config.yaml
num_attention_heads: 6
num_key_value_heads: 6
intermediate_size: 512
vocab_size: 1024
rope_fraction: 1.0
optimizer: "soap_variant"
learning_rate: 0.00445
beta2: 0.95
weight_decay: 0.0
schedule: "wsd"
decay_shape: "pow"
batch_tokens: [16384, 32768]
train_tokens: 140200000
max_steps: 5910
Each number is 128 + 24 x the weight over its row's rms, rounded and kept within 0 to 255. Layers, rows and columns count from 0. Numbers have three digits each. The size before them is the row's rms in percent of the matrix's.

# layer 10 attention query, 192x192, rms 0.296, rows 77-153, columns 144-191
105:133135116127155098119108131125069124121128101137135123136126105135113169133159102111077105151129129154161123085123121106149149117077088151146124
122:118094157144132141128116104134154109148127111136129098128116142136141164152050186138127142118099146164107141094140143114142093126121043106144115
084:113124138132096073125157127158123141168125136145160118076126132144140110163111173135097146155104165136163162127115093172113095118150133148125161
137:089208156147115165135117128092139102136134102106158092131101154111119129118139143143141104142145126163089163145172096126167146155079121116117108
107:139162131148106089139164147093115076137103153127131154083084119121151120118091132108120129163127158134118129149104083176151103126116088112122115
115:146115120109145150107122109145129132159132121117143144137093130114162117160128165128113104145126102133158082108098118136140110054131174066147123
126:149172151109098142168119126098150113135119140112077129179121098100100128113161162168139140118143138115140136143112151148109103145180161151164153
110:102158149088144168137128164131172146111171117108086122099095113146105087135109112121145111143133111109162118173135137069115124143112168120132120
100:129159119157131114143158184129173156130146174114097095088160117179154111134126169128156146136097113105101157151170166122136124111127131119090139
087:082120129100145162120132145091164147089162084130132119102146114122113122134111108086118126105113118099098139132152135099115123105075157140108131
087:123127128126137149115158166104165175133153110153161124145141103127094119103111122112132138057139135071092093138123113116106154128143173149152153
110:092093167132123097143132124116104136116105125177101101118197093112152140129106148127151147123142129121122151108131078130153120158121111182063162
106:135101169103164115097118157131112084098109144163121103148146124169120108155137117143087183129126155146134114143116121157137128152120098139120131
108:187104119141085140136132131153098124102089145138093131143117123117151125153140148098131120143142130134135150092150091123138159111154088111150109
110:108095135138120121124123132150111102083143148114169079106128109144177185117102138137133160121138128179119128109128122128120143140040112143098096
104:096121129150119133132111096129098131122147141143210127136133142149114126098102136124150133121142068120132104161117113136104143130137137137137151
102:131173105110123124115117145140118123126166095140149110078122151124123101127152122137088124140139098141121091146145155107126135123102130176128057
100:082085100131138158087085198130106124130148156146078113125143107149133170139115119132143111139099109137117109155134131119105134157093150131156149
108:143119114116148120095128167146167102086076155141143124160164149147171117144117159145159097108115134126124059158142176143120143139098085104108074
096:136152116162105119113138180105114110149139135090123127122089103113148095124157098110119093100123131146080119131143147159137133121092119138109146
092:138109124166140081114152129133119143144132092113092180114117149149147158098141107084131095142117103137074115132120121110129093138152098135145119
090:141110125099118111168132110109124103120152137128137139116122141141123140124106081120096122070097127102187143089092116112127135147119119143152102
075:116125105119131119113096083178158105105115167115166128135170093107094109109078147139123116131151104115124087160116082140096183118129118112141128
084:120121092137183104151118138156099137139107153123117131166074144096143108148134141115159135151139080145134106141113134159116084102124140127147099
110:146116147119104146087157124147140095169143088144133120140151097162166143064110126155139166141150131085140135112139163136163170124150166094107142
106:152122148126099130169136116067086114132130155150126107104140139103140167128149138125134158147132096154134139140143135152129105108162074137119137
103:120086102119140123105110130085125172114125164135166143103096150112130118159140136132112096121140173121132122132175109160140110124146170113116140
108:110063110107143125154100161132117099155152131144132125098103091121127141111145112098118141143123111138124113190128140162126115135124143111110135
095:126190173147159146102180176140124148143111095109075091086142103150180121097126094147172104100144132081163170120134118126072110133123121099139131
102:096093099145118160140084122114120117120126140155145152124149180166113091119125141132130076182141137101107154165109136095134131086120116150131126
104:106178136129146172155143132186104134117116113159118086099146119150081099145118132131130129148120165104150114111115097122121139123168108136145098
108:136142133112166154159161094120127116132112133135144145171162113105110134139139177132126149117082098127126093151156129118138140145121083137117130
108:177090141101095100144129149095125163131143139094136112121099190099144091116188122133119130159081130155139157111098163060144148140102134128123093
104:137116162084102139133128145136167143144118131129132106122146127126122150160115147149126154154122123108133116170109108173112151152130114135149148
100:156108086095117161118113106134108086160129130123129103132099158127129127079154083212160148124090166125152112116124109161103113125104124146153160
086:124171152162167121104119136117096190132133119143129119165128096139137130110154135147163140124141158126146155137150119156137130147151130101151115
079:119139145137118106138133131128105120162157145136134108158107143143155098109118139147156158162170153098125140087136104174106114132139121079129128
087:121176091170150147097131146136111092137091156087100121136153123134153111114143120092127110137168112131118159103120119098128130126104142128152167
098:141091113144082186139116168130145175157136119108114066126133129111130075145161122151138115128180168106169130149115094108151113098115155124090140
100:146093084124148119103163077114162091130102129127169159104127142161147068149126073136140085097200124118123137161117146145142133113174099126148114
092:074119117113123147132162094110142132115096132129096121148146101104151097123136160166116138173142159119105110143133132115168133151108133111132148
099:149124149138122133136132111117112146153164099144152138139153130129093198113132113113141118152100152149101155143101132148109177109126089083143093
102:068112119154151114128154156135095119133127096131112171146177164135111085178117107111127148105124105108124181063143128141092125127113129117071137
108:079070174147141159118136116185123146132150103117132145126152128146092128118117155164092155130119163133132135091089184137127145101132143135133101
094:149139150143133127065158145141137109127128161139116129098139141167121124124166155140125140141144128149121150161093152159129085092138132117179129
104:108124153104135108113150151144153138134141133125129125133125150162082130113130112146119113143137116137091153120111119114130132097077093104130145
101:118136125100098156093157174117103111122126144099131119091117156120101147101113106109083128172096169153109110106154134117138159138123137130141137
110:103114133139153161156131101105136146124182154141099079140147120110137118115117113121153139092109126165113145147154151122153131155093169149137145
112:204109146108136117114136147126110082138121094138156104079111126137134128154117138123105117148134132168139102110115107136150092152110139125149145
105:105098134151104142150118143086151165102128126170126123170128156121116152114091097146142091126113145140151135139127157141135137120128149130135166
106:118107098141110141096115112104069143180144064156152127105142157140097092156135118112090142144154109096123126137113174160148101113126163144047152
103:111113127104120130144126137092139093161134075119080131124114145167111093109129113142123131123144149081098113132130110148145109129115152106094129
087:143175152138162138073138156115138132152096112095161105123116155145178107129107123118110110137116132151144141134150145156121096109129143141105139
095:141065108150121094134132105142124152127157101096126156134076152096150187105114115118101139070152140106148130166090100116142115141142150154138148
094:100118143091152110110158109114120144107119139116119138139180092146105131079117128141119164127130134106120106123128108157119150158179128113074142
083:112169167139149137123096181096091124164129113150089130130100152136114114147119149152154115108172116117136115137094146110106121103084117116135143
083:123146128131165122173133130102130155131118115116093103138109142129152186127143129144130136151120131154071144092127110109131132139133128059148151
106:119113104150143148071116132173096154151118140128141152114100127139119141144124132139164130106158169132126154149088120123102136088096132148127097
093:131197130103124154092159090098140113142175139142107113149120139119075121122177103128099165094145104106172137102134137144142140147119137147106141
103:095156183151121115090136171170083127107181117114101110134106137147082125135128115128141161128145086133139138168163132127157118159110144164153122
091:119163119175143094175145109120114148160112118109126091147138147142150143158124118123139148129152130121172174091108163127145139117136124100173144
105:095126152142136188106097138148139118106137141112122105167133126156115121144128120142097131069124114162112089131124102124108100128132144137108156
106:137131176145145141103106107097150127117098150096120099136129125166100131100124120115133104117134116117119125164141126151121103132111117114180103
105:108126147080130173126096134128142100145117130079119108088158139130097064158117150147140096132144155087146101127123111134154159105158129115132167
105:166155108116159106159109165101131179135097091134110148126139130126140146156120139128128158142129098150099130193109083139121133139099119082106132
103:113110106074128105098091181090126189112137158102096117095133101139128091128149129150111128123121143155125170080142120130121107124101130140124105
105:138109133132067151176088133149115093108141140114121088153137125122178124103110096112105140134115121152118147131152098135108155122124148141110110
093:121131134139118122154119129146126140190145109125115109128072086127123143128137111117118079083062119147119108150116186113151159101095153145108156
092:113102168129124140126112131087118144080096115140118148146119102145151129137148099178109084133120082109123151131122091124103160156108164139184124
083:138152152146130142099137146125118141101149115105153113128158135132176111135143148108142133125146130121113126099098118150116118121159157145137125
090:128142148127173092088154176099088140139138129180103114117118082127144130104112129122142129101128123128123072118146170132130095157140137107127138
087:111136142091142146131118138095132084123099155134153142126110131140128117145149128103096152187152114158104144125147130119091174091146119136140129
091:130114142116107147143119153108124141134103100098140112127119136148109153109155116069087141117152123099094139124108109150124141151144104107127123
088:102106120136142081123111121155112146100213099129100185161163108136150178133139156134135110159121128147155157094162146158152135140178122128141111
098:185083120128099117159107107120123085081095147111136147141087142142122119136117146135133146109138122127093108088080125094111121123136109183096092
098:129133145180130113118122137105148125126207149142167163148097138118123161132099159113134105110101124157173108141100155163182113145144132159161143
095:107135112133104137109111135100133080153184176139141078165124133126112104117167131169133139074160126121172117075112139106146143135171151169118120
# layer 10 attention key, 192x192, rms 0.292, rows 77-153, columns 144-191
109:149162121110133111170124094134153125116135140167129180116102159137147157139128151105107143109121133152144103084134101122163116127113127110116084
120:074140162098107143115120102163143106171153144155125122162144152083083173141091117153106145119107151129110138103144158104129117121101109148135098
113:167142173139127172133156157100151116128145135154143118109130162131150127158096136093095128119144165135163154148136119147144097111168100106181126
112:104115143117126153077145118128058133141149113138166162078085067145135106091091107129126099123161131117148129127132145129130113152109102134111173
108:133104129143098112129137057109161102168116095122135154167132129095144098127190185114153123164120116115100130142135121157069129111092164110128109
114:136165172110157142134117148133154110096159132163123149134110139115093151148124122105116122109089104137106115103100139115135104143174177133115088
078:129173087082128110151144160140125134132121121166097142127127125147117182111116089140103123109157134163115111131111141136153117085157120149101106
070:095103098127132168128158092075112129112121130151180150144100097067167138132157077146115127109111105140117091139133153104111134148144125137127150
074:139123124115170113109124101142128119122107119108139141110095144100110163115154101108151090132122141053098091122124136090143111122144152154157105
085:125105126115141131134100155144148105145102116119133145117117138136111139138126114098167129094128115098096119121157102160133065117144140137161104
076:139133147127133135152122119117145130140104074120134123135112145086138114156106127141109137143120113145062121111143119107139130164138135178147157
096:135134103139134133145105098114110118124128090091128079099148136149132108129107122143109093119126108106119099125147126130138146128123120102172137
091:109111134139135128149130122124146103141094111192120146111093121100128121142157088143154114124112145104141127171099120146116136109106106114137104
114:149098122131133117107137156137112092143095176101115096130136143108115160132124195133132117181125125142143146148140081151132095151118139117127137
118:113085145125100118097138110111110108110123142089160114118115108170141126100145170118130140130142130162170110103083172117135120171074089150092135
095:120141128152119116146120099088119103152130120141154104151093156146153144080131107159151102129128075094160144117082137147128112136149100150117124
103:144138095150137103088142121149091104145175112145156100109083147137134132110146140075132137158130164171105059109119154131123153112137094191161106
106:078053104148152154151096156136143114107135163137134158111129104161126130157129169134144104164119106112129109140124158114165124114118116141076135
112:175111138121126140127170173125154151132099126128117187124125116103126100108144145125102111146124115130096106158118174172137163164109100117118129
096:126101121103129125156142097143141104098127146133148156128125116086098128147147164108123109124130112131162098130092135113107136121151122148122119
101:106117128165132147132119103170119112147121137138125115150154149113105099142143138159130136130138086163138088136140153141162122070119132179094187
096:124119105128103125101099112135166123116164156085137118135131122118094126137165120154079128142105139115108113116135145124143128133084146150116155
092:124126179109072125158088124104115121153184098128123122147128110102142107152149124116142148117130120143142098115121114120130127152115091162172156
103:174139135124135119177115104172147131145119107126137130175130095143133140097188095151104129135162145164105143118092174095101118128108132118119125
112:146108196102113126170128130178119161157115164156125144160161145118126127125151134139120124090131120124081158114131122137136168114124118162134142
106:161118108185184117142111160119171116135112140145096108161103144118118126117108101138101159094116164151123127130152148137084104133096134101123112
094:165117145142138115126134129144153138142086119097112141120101133155112136105118131212124092113108166099148135158142148151104103118132085146141109
104:096161111118109124152094177066116093133120129114102111187135106098131150135144151110120143081135123153139175121152130099122124086094113151110137
096:124081105143124116128143097182109090081138182160139109135153119092135105106172112139107124127100127121141114112124109096126166149138142175114127
102:193144139088125082126121147138150181109154112123135124117136117109117147121121138099135148088119122108161114114100126162153129137127160114071123
111:144153088147134143121159149176173056127147139163142169159125126113172166102163136105161120092171158099127095160140118076132143135092108117130108
110:103136151148141161171120178142124123113098101128093085165119153146139145134107108133149116124112183152119139130109142155144123154134144189088166
103:081089105159090151125124159097128115140123162124122146166183115101130161126078114084131169107098103108128127130209128148127090150133120154122099
110:167097120177139131121090110119153116146106124095141150150122164136159178157144185067119145120122190124149128171135123107105107117131099123097100
106:138158112160106101127130139133117155122148141149134137163130096125132152161153152107109106099098110104146130150111150136095087130136091164128138
102:136109130130102146137105152120123125143111144120138170119095095122110135114131125132117090125126103142100092146140180120125124168116109101114112
097:122154129173155115161150109115121108164114101112127136087123125115111097099124105104136117107106126134133117123112131133131069133127101104132128
100:155097109108104120139170097141113174144119126157119120111114161147112130135105119136147095165107104092114128147120151150148160139118100126169097
099:123149147123110095088129119124129139140111159110138130129114108142125148132098162147102142116088091072109117152137123071112114121122106137104147
108:143142142159164160140098160165092129134104091127119177109135169125122113138136147133175133163124096114115122121116141064163123104137151115128127
096:150127139126135112131094084160163180146140113142127129135129107114118131163153144123106096100144076160127135111122079124128089183121105161137143
096:133142121180144145179106157079096135111124088108113096106087149118110134169126125088137147115127094124158120171125082119098098152100140121134138
107:123154086110133130115131126076135127131141106103149140123124123119133148101082083173118113129097159119171108124173107105096140148108079138147129
110:142103099130108112120147137116147105123142196136155122102129153102141180136131104120126166109089114141131078115148159138151121181109148090152159
110:117111187102090134121089114117133116130183162164129154141138129105099140180154156172117145127112122135154115100134117130137147106136129165133127
101:129128093129109131113117134101097102175108098137107169136146085115133145186170124146164180145139155148142136119117115182121134144138133177145111
100:106098130175144142111121117138151123086145121108091087103143087154110153083149117124159159083130104134147113128172170132159137098144136161127138
100:094125106115102114142177178127129081105103122123144083123162125099156120145139127144150129132108116107128096107120111150153116138079100151123101
104:109116083159113108133123149113154087097108116130129130127153152117120137122170162094148131137121174138182152125149145115091157120131117145182097
102:098136169116142126161107146142124126119119134077150088174148115156132146164102106141107149110140136111113132139160125116111147115143118130122162
101:121129161129115144137183145120084123136118153095131112101175113083122141135129164152121138099093157146137157136187108105129156121129129123140123
087:164136112140157130106144145129089140146128095088158092093125156110115130140142156090130127148123166159132125145123160139117121090120187168142183
093:148129152131128127110134119137160157079112113142121172096143116101160118109162107120135167144099102105108140158160122139149147097158125090114114
092:109110123109109095112101121172128097108122143129107130138105162090080160196156137155108103109129165169088124124139138111143112130163135149120116
089:159114133121112131144162114089159145140078104123146108133188132122177126168103140143137124101114111152162123129144110143142105122091137118129120
082:139144109153103108140115130184116147141114107110099122112133088151149152050171079151134089159153141098103141120122112135102177129117136098102094
085:133141103123135172121120151135108126143121133108095156094120138129149120074165117136134093114104092124147141168099142120135127163102149112097129
105:173178119129111104125154144124120147146147163140142148135128127107142162110111106076119077114130132115121131141104164115159138060177064135169154
090:108125099153127141133132153120124119129152149130155175154114168142168111105126142136135147160154119145121141096111136172160089095146095139079118
111:120136161082129144154168137161099153122079131131122138192127137143132125174141135117158114148067107124097122106118151153106144125120101138125117
086:109120138125132131094127136121114099079120147110113122118118149117150088115136092096145102117053149096097098100100138134124160162133115130145118
105:106163154115074132164108149119159149115154126110136166137119174079096121143110136156140163200098122143117100111130141151157117114111113099169122
103:114163134111167148154143138076152169091081107104127157100105183121130142193153158140141114156094086121169114099113120119117107111090131118173109
102:132151126159179122167102134167132105099096176129158151137101137137093087153136139129151139123085133115098117105194124104147137114101110137124135
112:134106168147149126144106122119118098091095138146143120119108124126131156125076097130143156081158161136188136113130151154138115131142147095130152
101:162142097135099126142133142109131121101121168107114117093082109119144165176147118145121150169156150134109158126102122158178125119099102118147127
113:151119155136137128162115128132152141117117152130105124106112101098138160157116128154137149202102141125104129100151144100117108149111092144154128
096:133090104102120141114132168112133118115122094110113133149141138119127177142098143106144103094150126106087084125114097110115123118162125122146112
095:119134108165134138136133108143123165106148127119108145157182101128094086139114110148133169152098096118140122130174142161083153098139100128091103
095:120126162129161123113113093133127125159108077125126114161160137096160120101143110106099133124120131152113138133148121174141116133167111115105091
095:142106098100105138106124115128108172126123122148124142136144088140133123100131136122133195084130143061134147079135110122101127089135156088136124
101:101145089169119129132134120113129104108180102117152157118139095131125114102104143150116151119134159108121153107159113120147096142162100116104089
095:099120140115113145128119076103105158154132117107166139101092126154149126124168149127123089134129172153136143088081125123088135131119144081122180
089:141121136132136108079170112125148164096121090150169149096140116136140095115099119141161117178125137159151145111118151074136109095174116126176116
102:145150109139096142164116145116149189143136139140144104170146127089145138134095075126130119114136117117100142103112152130090098142085068087134163
101:091123175155112124108126153128149145077178137136133142127134131145170097110145134151128112118100140151154127110120112128145106117145108118121113
093:112076124174110134109137164123152160095211139144132142153142109117164098154114132147105121136137116143124101114146092167150134117133067151146130
# layer 10 attention value, 192x192, rms 0.284, rows 64-127, columns 144-191
081:167172118107106089164170118089131149152127111091127132150133108135091093148114130064112121140123103131092114127134068138138169129151132100130140
077:158136105166147123115136155134115162120089079128113121140136115136114132075149167149130120126132121151151156113110144189111117180167130096123149
081:131103072169100097096093146103115129125121172182128121148080157107131128118133167092110130171115133143120119141139110109101142168150138146108123
079:144131139129128104133089127141110100144155154094144156124118158131124155122124160169114129127108154145130069201181115077137140137078090168132131
081:125099123138146138137158153164127092139100139138126117097133097138135155125146125083097091111126103094115115139098151137129107122109125099142101
091:114129132140086135142098141142136140099152139125144171132113134118114146174111148137143130084098149151137077139170115093121153193101145136109121
080:133127114156127124130099108131130149116109157142079139118145122121136146131134076117133105115106145109151157141143092110119131108143110123124139
078:161099114119157148165143133111107129140159114133144149144142089138150083120116118138180112140131120090120136140141107137081135112139123140133095
097:154133124149119094115086122123059155111114123144126130077119122128117143152160126142095132193162083120090101157115149113133135102108114126162107
082:110165092120154140128154111137146107117125156114090109116122106107116113099133108148139099114146083129147139104109153167122159140167100138161105
080:148176063144144107156113137137119115143110114140077114134131124057117123136133118132128117085118158125152138099137145172101132160131117137102114
090:152084141138110111104085086102123145115105153130104162097127149117124078084149084149152131155115106130116130159132138155132124148125125101153146
080:167110130131153131121106118121121129111132125148094107172112149106112114135119127114111108097155114129069155072136089132106155162114145127122103
076:144151142119112182192136118133157106162178129156120129136151092145149093081159140098116107124122146103151112104129115080101112144102082092127133
077:149144146099113158117123130127122158145133109182089134117114134105117167111128125128123111110125162171104147116151120151101095105117122110180167
090:092162136069179144119111161139139125147102099107122152120101099100160130104130149095101101130087126117109174119123171153054120099151097098108143
079:115095122116133123104120114126128080183099180101178133134151085126137125126155133150136127127171100146146172134128113120120100117148104116138118
095:139146147088108105116160157104130091144114125100123137123105110117135114121128156127133137135141099153116155093100109129123062071155139165117152
074:155123129105133156139119147116132114140133122143122122171134145140138130111149125160132154112105133135140122130089183145144161115128142192093130
087:066147151128163088127159134144126110086132119180112138107123157125097105143174146124113104071122134171090131116127124133088156151106133091109150
083:176125142189175112137166124152084102120111145108124165108171155132122107099140123100113122121139138101175163086115110161110168154160136137138137
082:162108148129135096131128146146140064157125107161101136140134154163087125123129119140123136116104150119130107118155117144082107109134136124124128
084:112127154085179164174155148133135136108173115128081128095108177140137108122112160093152125170102153148143132150145125129148084168116150133148125
090:118097147120147186153105141142136119173136122136127155158107136137136112097109084125137155143162114156103176094117145128162132130148110115151106
088:085076097129151120172135112133167136092118129112141135174172105101094136121149067118132161134072137124119124093109104136147093156130098146090123
095:136108113168157153147070106138135149126088152075122124143114130129084112101128160145128124141123158134160119149113150110122174127151137073091127
082:148142136179157115139105160138142176117150097151122133158082135151084112092113119101120100106088150100151120074145131106046157142156113152117073
085:133111097158115163125094138181086115109130157185146105093125104135132136151166106127100108129081114156144107125110149134109139140121120114128120
080:094184109151148124168124184130123153128130101115136086140142067134125138160163148117137144129109119097146127131173086141105150098094167142108135
080:170070142095137116131140132145125145126159101135126111080139130142103123131150126094116079165147136136114136095122125136130151129107115148155135
078:145140128093097145118124123142163140155154129093168143118091148135112116142147118179120137123124097134127168130135126127071110150135128079142137
075:151095108106115122118100123149156117130118118158130130156155101180142132118124176128132125114135109170133123125095122127116065125101092123092123
118:118102100140126088160067125136091104119114085111127143131112143150179112146113102136158147112102109132098117140173134121154114159086172123106151
107:151134087122132111166116102122126087139120109116116075144090135149148117110106155146114116151118167166117122109140115144114077115141108118126131
106:136153131104146097133098145147115160108094143126122093119133149142163116179178139162096130145113128121141166157181099130106116141125128101146182
113:149141080095140146140150154137123149084079061105144095112175135146102115138149149091146101114108090141122125100089124108136087141144102133131128
111:142109103104091195119166121081136090159097109122158130130137118133153155109156082084168104093170131154129128102119108143147124136166110099127170
115:161141105119132148087113082126118105149106114087145144167126155164137194080113161081129139094107201094111129093121115145116149169176143096165145
101:164140119172115104123131140136104108086103143130144141147123129176131127095150101154118093134118148186092124140138103129159152120108113137140122
110:188122105099136139122154099145133148138140133116140153100146125125130124131169064115108137131112125121089134128092166100133091125137167125109105
106:124107157144179128152138105118143123142155136133099118128141100144059141152101139119142127108143138093142162165166103129153144083117129108153145
118:140153146129131144107130169120140166138152102066175144139086131156188137140118154105135127117129134114131163109115097111119109155194149120123131
101:119085106127158106087076134113141069094098143124135155121156115146108123169160061144112134133089145127146140108164132112149109125135110115098097
103:106160133124141141074138130131114127148150112149144154163117101122091086159093146138138132114160133115115129113087149104185123118116161167133119
114:127131117114109128137150154106083108128116077133122111186129141163118120190148146097135120158134111135124111130129115124142111171128149099151130
094:128074106155150117168119091117086139117142142151122123173151096098145209105146137122096123125157094150122094121125084121130183114124103118130103
106:117138173138142160108115126182145109159131141111129129154138055106173111110165094129133169139111131120147109136069120096115100118113140145141129
114:148152120152137156144158093162146120170066151123134117089151147166139170143098073084165131145122085127192121125196108123122119141137159125152130
112:162136129123124162116133139157111104190105146135139115167158143115091126113120125135176112104142110126110128128119114151140112152148129118124139
118:096083115155114141120138111118115108123111140149135169156150162119117093105149144142150099113071118108154157178090141084141182144146120097113142
104:132107198166149094118100119168145140122140131102111123120135083138121128171142103108121117124080147148135083132126136134087098152103143101079069
111:121152086128175141161119165090147112162148133103122119167095108095131101094142139154123077133143153083159119128089124094097110115138102126158146
106:128139162149150155126102117101154086121115137126098138111143134094122081117110155090115116141156096079133148125094121150156087110105091113149140
113:070149153139105176122114122147147134106093135115132160150118092129107107106142122127152128144171163133120152129114141092127101086151146085120104
112:159122179126089104123113132160116128183163091142114191140150113106138104140148089137129078079116110131133130121086156091110155120147128166139110
110:154160150104135141146140141133105122141107129136116112101126158104149145117129128126139134130141129144121152108127098183154123098182150123153124
102:102136157114172147110114105091136123156132124103122142112136090138132119145086163133118116194083128091117147182116148105143092128146216143112128
105:144107107112141087115110155177134143137166135143089145103146127145140121135109154131084132094123138129153076159137147111088086168087141121156147
108:144133149149113093134140143144130121124129181115132131171142112173164138149119152149116120144124109079130129091161147070113127147145107125119122
100:120142100147079162124077058133109129125133144130140102130143131166134101087150157162105107121103103138130122118160140114155132151121114137087106
105:116128114141106136124122146141116145150117184160122158171158156125100156145155116156109172109126129092142172151132111125115104137143139143154140
114:122165130128134136125160145106135100144103121116149163153153117114149145111188134138164109112076156142110154155145088103107131112130101153135190
101:122137087138151133090090097120128137129090157113145124127160122174145149135118141110134146132146104148155129141109161124135147110096139096113099
109:090097120125124088100152096082114124128099105187145118135120123114121066151144119129164129126148090136094082130145119151164151116164128100095136
# layer 10 attention output (transposed), 192x192, rms 0.264, rows 64-127, columns 144-191
080:063099113130150136115097152129119102106126142145081135126126160116131181137110108121091130113111116111140122143119111143117109150119121127083118
074:147146127109117115112125086127094111091188161105118102130152116096115112148118081116131135116139133115146117142115152121091170099100122147145120
079:092166174111120098132123123126128135093092127110098152150141136114144117161097163149141145129076123107126145122160113171170127094088179104117112
079:132119160126145132114159095110154157126123123104095109155149132122117138126155062110151110112131114149130150121111101148139117150211149148105149
081:143184136182141135130111091101119155173125136127112112103122093128133130110150129128182170152133153167158147109141126145129141126142151166137143
081:129131129119154096121140115066151104161142141116127122083173130108158118084131095146120129137147124082129158116097119141145138126204142138152151
083:127150143126122134113153157072175115178111119135148143094085161128153095107115162121148117104096119140114106091123170175160109110133132097169117
075:128078135135119141102109119117162151107063147166124127152120172088069148137075169157064145098125154109103143127155150156129129175107141101127140
095:151115159158134147125135134137164116160102115085139137164138085118107140105101178135172079108145148142147162118128112120075091139141125080111137
082:159104136133110111075088094136142085100125102158149141129095131140155147152117138103120104111113162145148107161149105146108126077072104093137113
077:157096117132150155111126105127168157123166131126153125102146130127166141112118081155106142168141124139074114105170140077132098095085107165133166
083:147128134133146140140139126125178070148118123160148107113069137111121199143127170101137094104124167155112123121123130117151151127146119141112103
083:145165098185157128087131151098139116087156109102143137105153123113151126091130134153127157131162131128130138194142161132150120119137145124132079
071:121089132174180135108123116127118138099085112105119105106143131098107118163131123146150164102117133141111148143108128138151143126166164128101089
078:084124106177150104137134160134104133113160136083173126106124106127183111130132072118115133130132120111172099108140106093104156149112109140097125
084:128103137128133126106100090113087094132177173170133111156191155128098131133101119175144166134158141152090102163115112145167113129057120134145122
083:140102093092098157112115151109136169099152129156124156124111113097104129137087169136125134146099157098122133115141115131105131144094106097122102
094:114143155108160126127134120129142133112141144166076094146151131146116143120092120118102145161121126138134092145148112124124116150074122094104123
079:139121118169108129136138116160169152120113073111126069129190124110102120128113089123115180122129136137097123125143118141137119134140119157116118
077:129101088131120165144136123120125124135103146099134115119143075132145121103117096116117134151163073139124112140162097100117101104113124171158117
081:093133123083143112104092140111111149087109133138087118128099107170143139150180134123095126114133124168121099128108138137133086117067130117090060
079:117110100125152113142153134151074125141129134127146110089116137133157120114121097123140067136123145116168155128101161097144135141142129116120129
074:099155089118113123120093142150134122107102117120106160146103097142157136110134103148100143109130060122138135123127185138173142095100130141138125
083:131122103112104117123160166110137121133182146140107089122112082116125111154148145118120134141122129104121153106116123091127157113090142109118149
087:162099176086092147088137142156110131124158143182097124156138133117108120110094144138141100122122111152122146122119115130141149091117142172155173
099:100178118129118118098140113151105123110129132147187150132127165165108139166119109114160110119121154115138092102124151143146135110162100104140131
083:150143152062150117097124115141088082097103118121123155093112134088118100148157057136147148120142143160080100151145142131179140117110140117150167
083:166138127139119125088146138113139126149113090109125130157100147116103111134102105123154135154177143097108118129119113159113114111139114127133125
075:111147144122148122108156105098109105133106161116078151094141134170074114147135104130128153139159099119137153136087119109101148118115117175125107
082:125119153123160127097137181104112160151061144127076169160136135121137115119135128123107150124129125119113154168109144076153109121143160133173148
075:092146123150103107140108162094081142088096146105096179129150145152124153114161113145144147112146132116136089145099132105132136149151131161103122
074:089171183134147127162108136149125118121140106112111088111137121110106113118133146132129141180132109094135157101114124096163135124161131124146119
112:118145149147108170156080150128118167136154139118173140147132112154098117130131150163095123102116158105102125125090158138129158124121142184143155
106:132100123157117134098162162148118146121150113121116095122091117115124083171154127132162147098156120071094175172152144150126162130156122134124095
109:160114098125139137125121112114107124139158124110061111138088103106119129117109133163103114104096129118128118150146120110085144124153110129154131
117:074167168107135160135124163149134158156172130104137147113093077113169141113114148123082131140146114144141091113123123103134102101152119144131107
111:137164107109128190174171134120160147104070131107123133171123104124115165117154127105079118133144134139117181113101129107148124128154097132138134
119:117130157142095111185131124082171136125020137142138146107128133093131093137167120122131097062138120133130175137111132107139136145122097109158123
105:110127154160128143118126117096098113129169101136142153099154124159117146174149128108166160115137084081128118118128111090150160133122107092157118
109:148135139167121160147138136087133102110076122123109135087107133079128136110108109114123138141153099095171130112119123115121107079144129118145148
107:127148141123108099126149135147171126107143132176111106128163116084115126136130145164118139116095090151186114107128129127091125127111148162120160
113:143103140125133144141135098125158098178080138093139138102112148127128099133126086122119089112149136110109106143121138117149079140139135153172134
104:142128117107108096150098141131106147148123153099139129156109151120127143094114147099132152146130093103154168131174129160127166142109157104114122
103:108086141141125107138129128134166116133144091165123142113097152111139125129148149117158111156153116110068118118079145083146110115094153120101157
118:120147139140138165138108140150158194159172134120129180079101152109132138143106149148102159133130130136145182153119101145143163137116081126148143
097:122129116091156119076106120159155156122113122172125133118113141183080094144127152129092117124140140128146108130151139142159133161121155093119104
106:129109101139106133125160126070145070117095164095083169133149163108156138088111136162156145104147109148153136126135163094135061134147125132110132
116:143112125132101121113146145169128133166037135089127099148125132099104131082102156150100141160122159097133179128107160118130137138134123092116164
113:101139180114146132122143122160141069132139121145106114133122077113130132111126144117138149127134181199131135141143161091134085124143146088102134
113:129142118108117153125132119140109105100110164148136143140159149174148148150098128103132134113147173107152145140147152149125121113123127146103140
111:127146157070129113094116136150129120149125142139118142123119203098107118173152102123118149091121111117148143109130100161144144114109154096116139
112:169146140132119106127134152113091127138144118162117140138141105129153130116132169130125123143121145136126136130173109158096110140183171128181140
107:162142103116118122137124150123148145153125101109151086104078119132114110145127130131093103157153127125095165133136092134095125082107164151123088
117:166127098165136109156184099108135089149053116103165132109107143140128096149088119156143129136120137127137133141103130152100127113130148083101151
110:128099125101132118135142147139118126143104104152117166123111148115120131118144154175105139121122134120103096112138147137116146118143157103125168
109:179088160126126135153147081132173112158123101096162141127110119138118137104114100099162122131149126133131156101164125137143103113183126111114154
105:134084178105083148133182147113157160114137111142128160104109114097126133086127123154150145155149134140129134134103113137092130105132100107150094
105:134129112082063113102137088144171103146119156165126146107115092154124146128198091152133116134183118115079104154138124116106135128090108134133114
110:117087142118096164122122159100170076196147140138150124153121108154134130171098115129090125111127074159118123110106081152177128159127128134125124
097:125100106121144128118134135104131131076140155113070130131126121156108110152128120120119150164157179176153136131115117131149141140113126132138099
107:133108132074126142124154135135128142141069102117124138130115134128125127083104126107125107119089103139117097116128112100154162129138148120108072
117:152177090097183130134144150128117091114135161114143173131130132122097140083101155123129131138116129112107140099149130120120081161180114113144102
106:096138207140132118109185101096099159138103133134090100143086130139108084101112145154037175102140129105125106138160137133140115109109134110107161
110:189127142124179147110130138134146100144130143138127151120122162143130109135131129129140128153142113134099142157098109110116130138124148169148147